Weights of a small GPT-style language model, trained from scratch on English Wikipedia: 2 heads of 32 (1 for keys and values).
Each number is 128 + 24 x the weight over its row's rms, rounded and kept within 0 to 255. Layers, rows and columns count from 0. Numbers have three digits each. The size before them is the row's rms in percent of the matrix's.

# up: layer 6 MLP up, 128x64, rms 0.102, rows 121-127, columns 0-63
# down: layer 6 MLP down (transposed), 128x64, rms 0.0917, rows 121-127, columns 0-63
# gate: layer 6 MLP gate, 128x64, rms 0.112, rows 122-127, columns 0-63
up121 101:087161129141124124148080167120136109132126146098132115142125157132128102143189125142145148103160142130142148132160158141170134122152162118146155086087082097142120137135138130084124160164101131
down121 101:101130103139146119175170115088127160132126111139119130135142172114095134115134097139180107140116126097168155097137108128140144136121124094120154134129067119103173169116124170145122160113140105
gate122 105:152110132150114083112128125148130098205140126116133121118102139117160146180170126146129157135126132104143118162094127111174138122130128095128114153139134124106107142112113122201111101134091119
up122 105:133085120111116078137079115121129138145172139153153118116107135111133116122150178135141135150088135115174127106115117121144139124130099130062110147116124082126123108095096140107108117160079114
down122 100:116132139116084126104071088150113114092163145131148139162126162150117108132152121148121145126108192133120140137138098125143143122128126147075134150103157136093100087106095096116123097150152115
gate123 100:097147142141127154136125119133176113099100119125100136143061158137102105119118071103116140117139108129131146126127123123116083166130093121068119124152155161101113110165115143123109121119136178
up123 103:131116134121174088160089150116127181172146114152113162091135115132118160085111154155127081132107083159120116143131106152105130107095135133128131130114123116155111099094159089131138117131130100
down123 103:172126119134140113133126183170114156125096119122075124126139104153099072135150131159177160161123136149097082152112153116126148105114096146167143128097105118109139125136145130127119160110124138
gate124 106:107098108129131115160114128106131071155103110172121117164125183129123125131138105134118125120134145106096101099120154136119092115095153139094144094118182143165120156133179120150118089111143139
up124 104:073087123139153160137143130169127103111141104155148095132118149115141119152130120169142121145135179119113161097185129119140160117153113111117093111110142149110115125130160120165098127088123085
down124 104:125147163112122135145155143090129172147141133147136073100123111148143143072157132118145119119147105127122134153103126119151174130161141149098115104127150117120140141056176135087150139137132105
gate125 100:144117146111132114123089115166097109119157149104091129099089156118086144156070133146070144114135127082132114131142135130113100124161117093154162148083103134147118131119161160135145136130137131
up125 104:108106159116108128110157072129123156121173152125116154116127130131073104139089135103146143151143119090168115069103118152128101155130122129122128117129125134142093167111136145139185130141111164
down125 100:147150143099153142135100120148154084102132132185122108114080111151133145125129142121178099137132183143147115171153129123079106115116162138127101133114120125110133123109179116160126139162151109
gate126 080:175149141150160112119138095154151161139100090116142137124148129123174135105136136123156148150134085143110128095105152130125137136128167110094126149121162121133130081134183164104149186124150136
up126 087:141109187096103160163117103133112102142134166119146127131127137103144100147138112144127141082150095119127089150112144159130127120121124158115156117127065154114104118145140105155135141059144146
down126 086:130156132112126096148148126146134125141146102117114114101099101150063104126112090133106145168075143132122145088104108095140147094121079146079121126099133137141125103142093128171139134115107149
gate127 097:161084137128142140130133160166139121140111090132163117134060079124140112144108096105146184137135159091159126124137134164105119136136107165112152157145111121147134137145121135109152113160115163
up127 094:116112132150134088124156165122131076130147162145130111121135158114110123127113150102142130107140109151125112119082116074131117091087114104163109121152169100095134098093187126106111125105104136
down127 096:172116107089092134129138100123123101129118117105119147110091122140114140133141122139126145128111151131208144121119155172145120132126139113150124148118083097180147108151097140170122152099109174